{"n_layer": 8, "head_dim": 64, "d_mlp": 1792, "norm": "rmsnorm", "rope_fraction": 1.0, "extras": ["capped logits"], "init": "orth", "init_std_down": 0.00384, "lr_mult_up": 1.02, "grad_clip": 1.0, "seq_len": 1024}
Each number is 500 + 40 x the weight over its row's rms, rounded and kept within 0 to 999. Layers, rows and columns count from 0. Numbers have three digits each. The size before them is the row's rms in percent of the matrix's.

# up: layer 2 MLP up, 1792x448, rms 0.147, rows 1198-1216, columns 224-335
# down: layer 2 MLP down (transposed), 1792x448, rms 0.133, rows 1198-1216, columns 224-335
# gate: layer 2 MLP gate, 1792x448, rms 0.143, rows 1199-1216, columns 224-335
up1198 098:537548495468525551446486467587488548483486566512499498575498569509523442518506541447398520417527414544530514455409427465538457528551455530526556557485494498493459507477468501533541509554506537535393441513559492481505481510458512473474449564528548511468516516446451462465551515506512525491524475494475527559533521536461489479512474461488
down1198 097:443465485514525486515504506446565489519452443461514501524482435479478556520504498491571478531479454526516519572589516498539498425465519451530487500544471480527478414477533531478444455445453424484578592507442551528511477519508467538437509448422495510482529511529551451536468481586379523479475481468539548468440473464560522485473555524532
gate1199 106:519542560476474474469562501446533477496515520500547522464474487513485513404454465485546534522481539558447420468513552438524523439515503438457571521532484481516487503478479523487544518511506485468575537544491491457512526416485522520576467537520443473516507494445477501524476532486551523561506422393544506512514491496476510549422503522474
up1199 106:411454486517503443494511535490518468494501515493437547561465506584441441575436477494498498517499497520522444520495511442523516474458449523454520530584488521570485496514518562511470467467571492500490516476470490528489527510511514557493499533539493488497547543555578509569487493455561495481547569527507555581489554566588530521488489425444
down1199 106:532603571452443568523531416508512477505508499486549439502499472482499464521520519524468478522486513472477526493479510521476465510588523494525455490444468548471483521463527502486527538579490509502531500551500522497543517460463506521528491512494507528540436443445498471500537598469443505487499510497518411458520443451452530522536540519481
gate1200 100:480479447495480555511516493488499477503564480533504467529560488554423474437490449439544453515510499496494526478519494532472428503457485591437562488478483475428469470486489516529552546560537519559477486444509496476456521472592510514496524458505482493538471472461533513490475544444452457449503480443526506529536535476484437535549481516520
up1200 097:502538501500612504546472507524559471493468506476464519567443545466597528542506437521445523582436510496518469498443555498504546512485501419483515484500551547503598577484391464492545532462487544450527578479439510453497456486466503485504469476477489538477509560452526559458466538514491530534465545547432436426477445517485521438466527553512
down1200 100:519478451524439471515507486453493451462499548529523479461537478588473447489475536505500469433471508521477480468502497496485507554507473559572457441492517486465469481478539507472462483531493490537464448480483560476495559514567435537448479524520564523491479457478483457495489482478504456492546541485563464535451522497493471561532529459493
gate1201 104:587449552547537525467480482544488519467461582540490465479529485455442569467464483544472461446528475448495529446446481477484438521510504528457456457465444561482450553547508480514535467531492498536470533523500487529513558497498502567495508450512495527436466506489505471559453456511489499502464467500490538496511561544578469485539516453484
up1201 101:504509512507514440480504501436475485485501479477609554491507500449473483450619523526434448521498476494477486535504528454569580518470481504493538449470520436548529523498466473488572531479487429477531501514486564549535553579484528553474523443485545547547533522468524503456506463511436489489459530528463501527489530543489500511467528410513
down1201 105:395369474467460457562502508460470493462486454527426471518423470524496456542463515441515524545483534489494507440594466606459535512557505564517533626568553407557526470461469443453469439534497536511467492484500485444485533478518486478524449539528489476557539484484553527458555529526502531564544518489476453521476513508433519538546526560486
gate1202 102:440526446470392535540528485488493491520507488517431528416507438517460427516505458536436468537412482493464537436440449448496450483490520507460501500556499552515539480451579575517509479444436447429538505460510464566564473514580490463506491488515469513424500455469558486459453558505523484556486537544449450517455488438469512526500529528475
up1202 100:505552517499518523459509484533488524585499507492481591427521535518512550498502446494534473515440531484514500436544529477482480465488489513478490459546511558505453454472512493537555517522450427524522491543436515534487521543527532480510487444550522558498549468490560471489440527493508452462448557482463458481493478509507501539426535477553
down1202 104:480526511536428497478502467478493519436492486523547502534510544493498494532496562554509492551507467511510490536468490537472484452567453502576525539431465438408551510564496490458532526506554527505544514522568466490496481477463449434505522469434486477557478502537522519509554526482499493508518576459525566484481497471551552520519530472386
gate1203 100:482461465514538551510539580536548462538526518528572515516529419464479536449522489503509478585450434493487559485502511513478451484504476502470488543504518412482507555458504487504551450501521532520484423468493457508500556459470516453491621484503547468502497537482519493501553484493555540486505504492580467481399539471497544474481486545433
up1203 099:511503504534534524491497538469490477514491462571512470526498460439443499493500472497503528550472532502452480521470495495469493460504511482498525498499435520504464547486455558494526515525449501522531480536470421624437514482473498491492548531535556430526529489519504484581612517490524494425474420481551482539410536456472532522446526504472
down1203 101:576513488448504489524490477526535528543473546501486543521437528485533552544487548512461519512505488451535534494506481508507552496461545488436497537538520532509564526489544471484476561502575488424455597516520510440556518487523504498515450501484415495536465450506545510436520478536476525497487526497410440455539459473508449442489476532538
gate1204 100:460553452517489500429558445488516522427485553470526529498443544511532366574505487514510438560512518501471497488477444516490467515453479474457460443417478525504563593412510525569520478455463517451507515501472507499547529492435495441444558461441427489567508477521433490499490474508621498505467497479450505508493446479471575515558457535482
up1204 100:487501519471510457432469534470413492533464448534449460569577508508534536503519540489526487544530452503555481484543520503477504502482561567536511483548547509468491494507496525524499582570555424519456469500539488628467510514500507428474520511573600510471531574520503442443503484595438518449540490542481560488471586522552515461554556462516
down1204 104:497500468506518449521486506489474498482540490437543556484462455532520490500564447529465459508473563469438546522490508419584503505522410396483431516441454501492519557482549588562459465424494559455538495500561531452497557489425524520494549431479449537520506500447456589538480498461563535578491496421452440406490487537440537552457472588423
gate1205 104:487474504515484436548546487516512482471545553478463438466583469424471493521466474532454438534489508549490534468502518507555464510517504516523548530500500546527497544512509603459482373524526446495455481571493500519548480551544482509495502560508467564463559487423483501453521520503526457577474509509503468536467478461427569516475521481469
up1205 120:483477461468484449540502515429486532515550511537433545489504507555588541498578542478493440544501604519528497467484492471467490532524484520494551532500514508514459542483533459439479515405489517497516508540540467533525561423422483530508510454456501477508461500484565473517542476483455500577545511468523536461528442476554485527477476539526
down1205 114:515502537493555488505407576568570481502529504482502487511456553505412473530376475514433453488523531449524469527483502473547469446492562493529487503514541469458497485502571555425485543491504467501508521516470566523516463541517506519463494454483505454568559479510510468519464460436441449477411513497450506512545466448546521533462550459446
gate1206 107:445578500475511415461456502425483504590451523507483516506467456437494520527631507468480381469520522497472500505503516430473444459506513453478491489464520522490483513531476406488478505464532537412522482572475518556523517473538503537488497516458489497509439554508514510494453444490531473500495435506503523528440458535488547567486485511538
up1206 101:532446566484466396485447456483553500518520551547538583505472474511465496550565488481479480510530472411534538512496436518450432510463551549529433454437492457472503509614501452526499528461439525411501485470490601597511483445474527490518470538495465451514440533548496487487524459480555487553555425441514553475586499548489411518487490501522
down1206 105:529539495510500566507469497411418453473578412439455481518476508458496533455547469458566529515480492569508424474543521582509514485527542519503533514431534508519501550519515492535565544538460501515510477544488428422454554585521519505514571521451589478493498466481522427456421514464488446478544507541468532503539462423527542496555473479464
gate1207 102:519512436438477458523446473457520471528500472539481536549498571441486560509507453457501520504566534461552469479489487485601551493489511538510534509529565553520470514508548479535475493532523507555515518516542468447481461638477490477506487488475512526521546425500530492501552492440482491491507460487446509441528562509463548473455467524503
up1207 096:515515475485517503497466471508572493415455482527597426487441520517493468492470528490490477441544425459492503541508442504439516532519414542455492501493476534498520488485529518463447453589510512500485477523520485492463573418554444575512526494470505488523458454522440540508447468453461491485493447509472528524531475465516458569571448572566
down1207 098:520423498441496480479513476456442469551451462534497565503538542513446575464490501525452521467468583515512404486390493469549505471536549547527492487561578504550487516553414471552453485484445497534522447576515505505520478586490535530511468508481513446474584464463580417558500511455533524527535513490509468495551587557558513471489518480453
gate1208 097:455482500498496470495462562447515469500428501530557472393501458486428502470447550454496473441515426553570558560448499545468460406468536487588517472510471524533459530495561566493520510446471509436457578429445497489516478530493550547472497602548544528542500457496527490569478571498483480481450434477499459457465459491477567575461490482475
up1208 090:522581545556528510522538473555478473510563519499471494593460499501535498502545443504482457500473537443437498424546482499541534502520512488420492514511543475498525444508492457523541519534494430516537446544516520564504529514472482421520528416417466547520505503535539536464526423517496512485539564479481453502508517516529430481483519465531
down1208 096:459503456478434558511523516463472514547490494513473401455566485470467488512462478496475480474504495531559514502480502521420428480435511503558505541436538544476466495509525492484480504467508460489486506470458511410432434546558511535492475504490569507545560436518548500496469558502442483569509503516488507531479440517485582573449515510562
gate1209 098:475476544532466484519539561548504455507489534507552445537467461372439481484511475489462430551514461486565457477451506510464453491516498549548483500511531545542532442478525499560505537495512558464507505548531490484546509380471492504419518528494532553519434520494490486450498548451408491480520517441490522516524490496527583478527478539526
up1209 095:482517484495513523469437540506508511474497461434528550478461524554548504450388499543555448522532528461485423516500433454529471486564544546511410569479474428511483517499533540539551546505500504534480533574392466514492511461435510538501483533476475497496545502547535493502539469420537506568538493554512573514517464469453530472475555468517
down1209 102:543504473514449405482477503565431512471445521488513531514503470522464499527522508428463526499492495538500501493502561556537515475442468466498580540457474582401487491504499548519561441544488483527528419501524537364549463538472501501502581468499447521542480473449464519411511523549466488530475508506458482482470535477513432436542445511466
gate1210 102:492459487546558559384553551526555551497474452546535529459523445466524440502496465515526488516547571542595489484544559478382535421508526494483494527491525537523506530498562537467544500522470476460545430538434464578476461505579527502521410549505537481468449486562480473468486464476403513578534493521504523436575501532552468520505529430455
up1210 093:500627441480567496449495519468490566481473454483533460470545410472544510502432506483503507551528503476540538500492554480374525475527494429436432527553497505503478504427521466531555462497474407443560449523489446488487460482557519565480450468531517466511477489542396497483505457529478502530521461465464505502537519424526456503573507464570
down1210 098:454492511447481456501524585532525482489490559500496485553466543576502511504479535449516551485522421503403421507480508499521411534478547523548540486456500479496565501474543483501526533480510502562460458444533563453499490468545494481462572514553495515527545466504549530470563580502531497468474540485508471480378502509434510510510521541555
gate1211 098:490486475590543536430424471474442439467488461503540487459503500477485530524523484507484574468454518470499534528476509549519532400483527526572496501478550511426442444513531493533501548508507478552466484532522490438522512537483522579526497507488452461513537471539483448454504466511525468438424495431498456412493497519473503506427452552453
up1211 096:524583492545505515488477487494556477489486550485508521513479503511494544528472499460465487533412505555481525527484597523517536588492465481520542539436496533516527483527476522380460469469488523425553574554510477585472532554545465456477572496532536525463470538549472506457439549502439481504503475448515523483452505461514496516513564542472
down1211 099:527496469524569499510485532502434593554476494538432507469539470495572438484528433517508554545504484512485459516458429493560461466475522475528499497482541490521428482482575528524544543469503481496441492492490513403498565499490500581558459475458452536507534470489497487541536460491585502505505507521575476477487501558501408586482480482501
gate1212 095:524474535504542533527470489468509512515521577558468537416480502538436483525498503494433496539547430570457521488482509476492470520517540536505471526521442438441514542539497574608566475490526483491470487519499547473569537481517539488474476533467518487542455505438558488488467584518500548533505579527465494551526518434487502522532493544550
up1212 103:516421444492522507498509510494458523449451528550449523526471515485504492533560507469493473515471439482508476456506477486477579516502520478540404576575535531501488439510455501511414498530497486485491519421514482477509511589484466520457484491493551507499488542487591534510452518536535524521539564541540467493531546561530527529554476488518
down1212 098:486508506484518521490470464502477486543529530568523489509537474502461484518483500527514479489507509447471517505483540520478456482603421527508569445500468473506522476482565414499584579502547461491458449544469535528478468434504468524484435525491477474524532411573440408533493467444457529513511432485426553571522466519508490532466555561505
gate1213 094:490490525511526492477455491492494509553558513517472522520525511506496556502525506517540518476449461473504526495523527486515464432457510507512477474528567445500451416533526562500487510514469539467485579459447465503394463602488472539506520515489407442509486452510529513516388497444428477523462449512617549464515530461529507548479544463548
up1213 099:488464452486549553484489459460487512532558594573496452489556528503485524511570501480418515452473454536475469440524543503583468450506502519534444521527508473481524430562546496483453504489494421491553476501492519540402449627506477508467510496505492549451536459496512490534494547451425532496532532532516547459499486517482455525485510455530
down1213 100:482474530451426434513525619505532492439435454467475534496497504470519449498480498454536472523505573491477508526469429471452534594522497475463564496485507524539513587480434497565473482581498541460521535564556526455603500418494589506520470521454510514503423545514417440429526457527585514522458490495414524587515485504539478483522497557482
gate1214 095:492426496538484497559490501454463505496518516402490543510530523508478496491435562523550500518452500533569480453507501505499518571469508470444513483457507502518487547453486540522474416503473542450480528488489495464511472408503466513470484543505498507534488527460528512594492479447542466473485441479583514517477489568474472521450439463487
up1214 093:513580510509462558430475486460537561539544474600516471511485565444519489510572462544490502443523419485460553530504480510462502507505493490532488558546476494533468475484558446484530437522532511528511517512570483619502485534498512481577490482481489487498472467517490505449477488425431504517489538546447576443501490439505521514503566552510
down1214 099:495438471480482454501509560442462423475475514426529536455475550575517513528432513513531467519488475552517450551526519480586513488514479539495497433503472519483534457518469507544506473519502490489497478536495531413515473475423515520475502503539527507568545577496587519624476501547497523472490435457544438546482524522543476513471456498460
gate1215 094:543446453517534496512480502479484429488483541540556485484554449486447510506508460528549502493566421521451498492520471455607492503530523498521591533500472499522511522582529579619489504444546453539494492579526476486448410505423496504510543557583525479513545464497539512468628539562570488465486565505538481476561481536511532466439525508500
up1215 097:569495539552553529540469557449538482537508530559522495501473550497421533464531471543538485540494495526472545483489487475538482475541501409477537480489447521526438552510473518600469484473507534548480442517542480485527462468445437512473590512534448479518502452481596531485460544501580540434452506611541499564544495546449513482494466540542
down1215 096:429452460429485468510450463540434449449450521453518540505471432464502545500547483488462518505492505441521438502524481561463489513466506534475486448538522516509524470508558483429516589549496488498524503541483539531513533531501523514554490564539519487472498533497437439568478448457460509555508460460490494502490521454479515472534410540516
gate1216 097:577531551458494510584501501473449486568534464399566495457442510501527563470499469532494490427446472504494487515508497593544497409550503481521484494474439563459513469479513446513519525438406546454506514477491551552469510544549487456503526452533553568531493394503484467486479470430455538543482567416523476539511488490446495558451520533488
up1216 099:488485483526493501502514542476519544479460524605486445555532466456445469543501572459484462551574504465500451516513480517491510559425527524548492473465495449498549513525519493501492493610531408562517491490536470491468513451446467506534458509487546518517508509517480520544449484548556432484513421556479519510528466563458563484464449483489
down1216 099:509424492521555490566517486486491484540502492409444469527458502463562494433482545478453541504480516535521529469433525468528490429503462506460543496540479542598493457457490508468508446455522546475495529536468506537522531512519530458459463515536502512476466482486573504423522530525439551502467519458518429545511530466529424546510472538432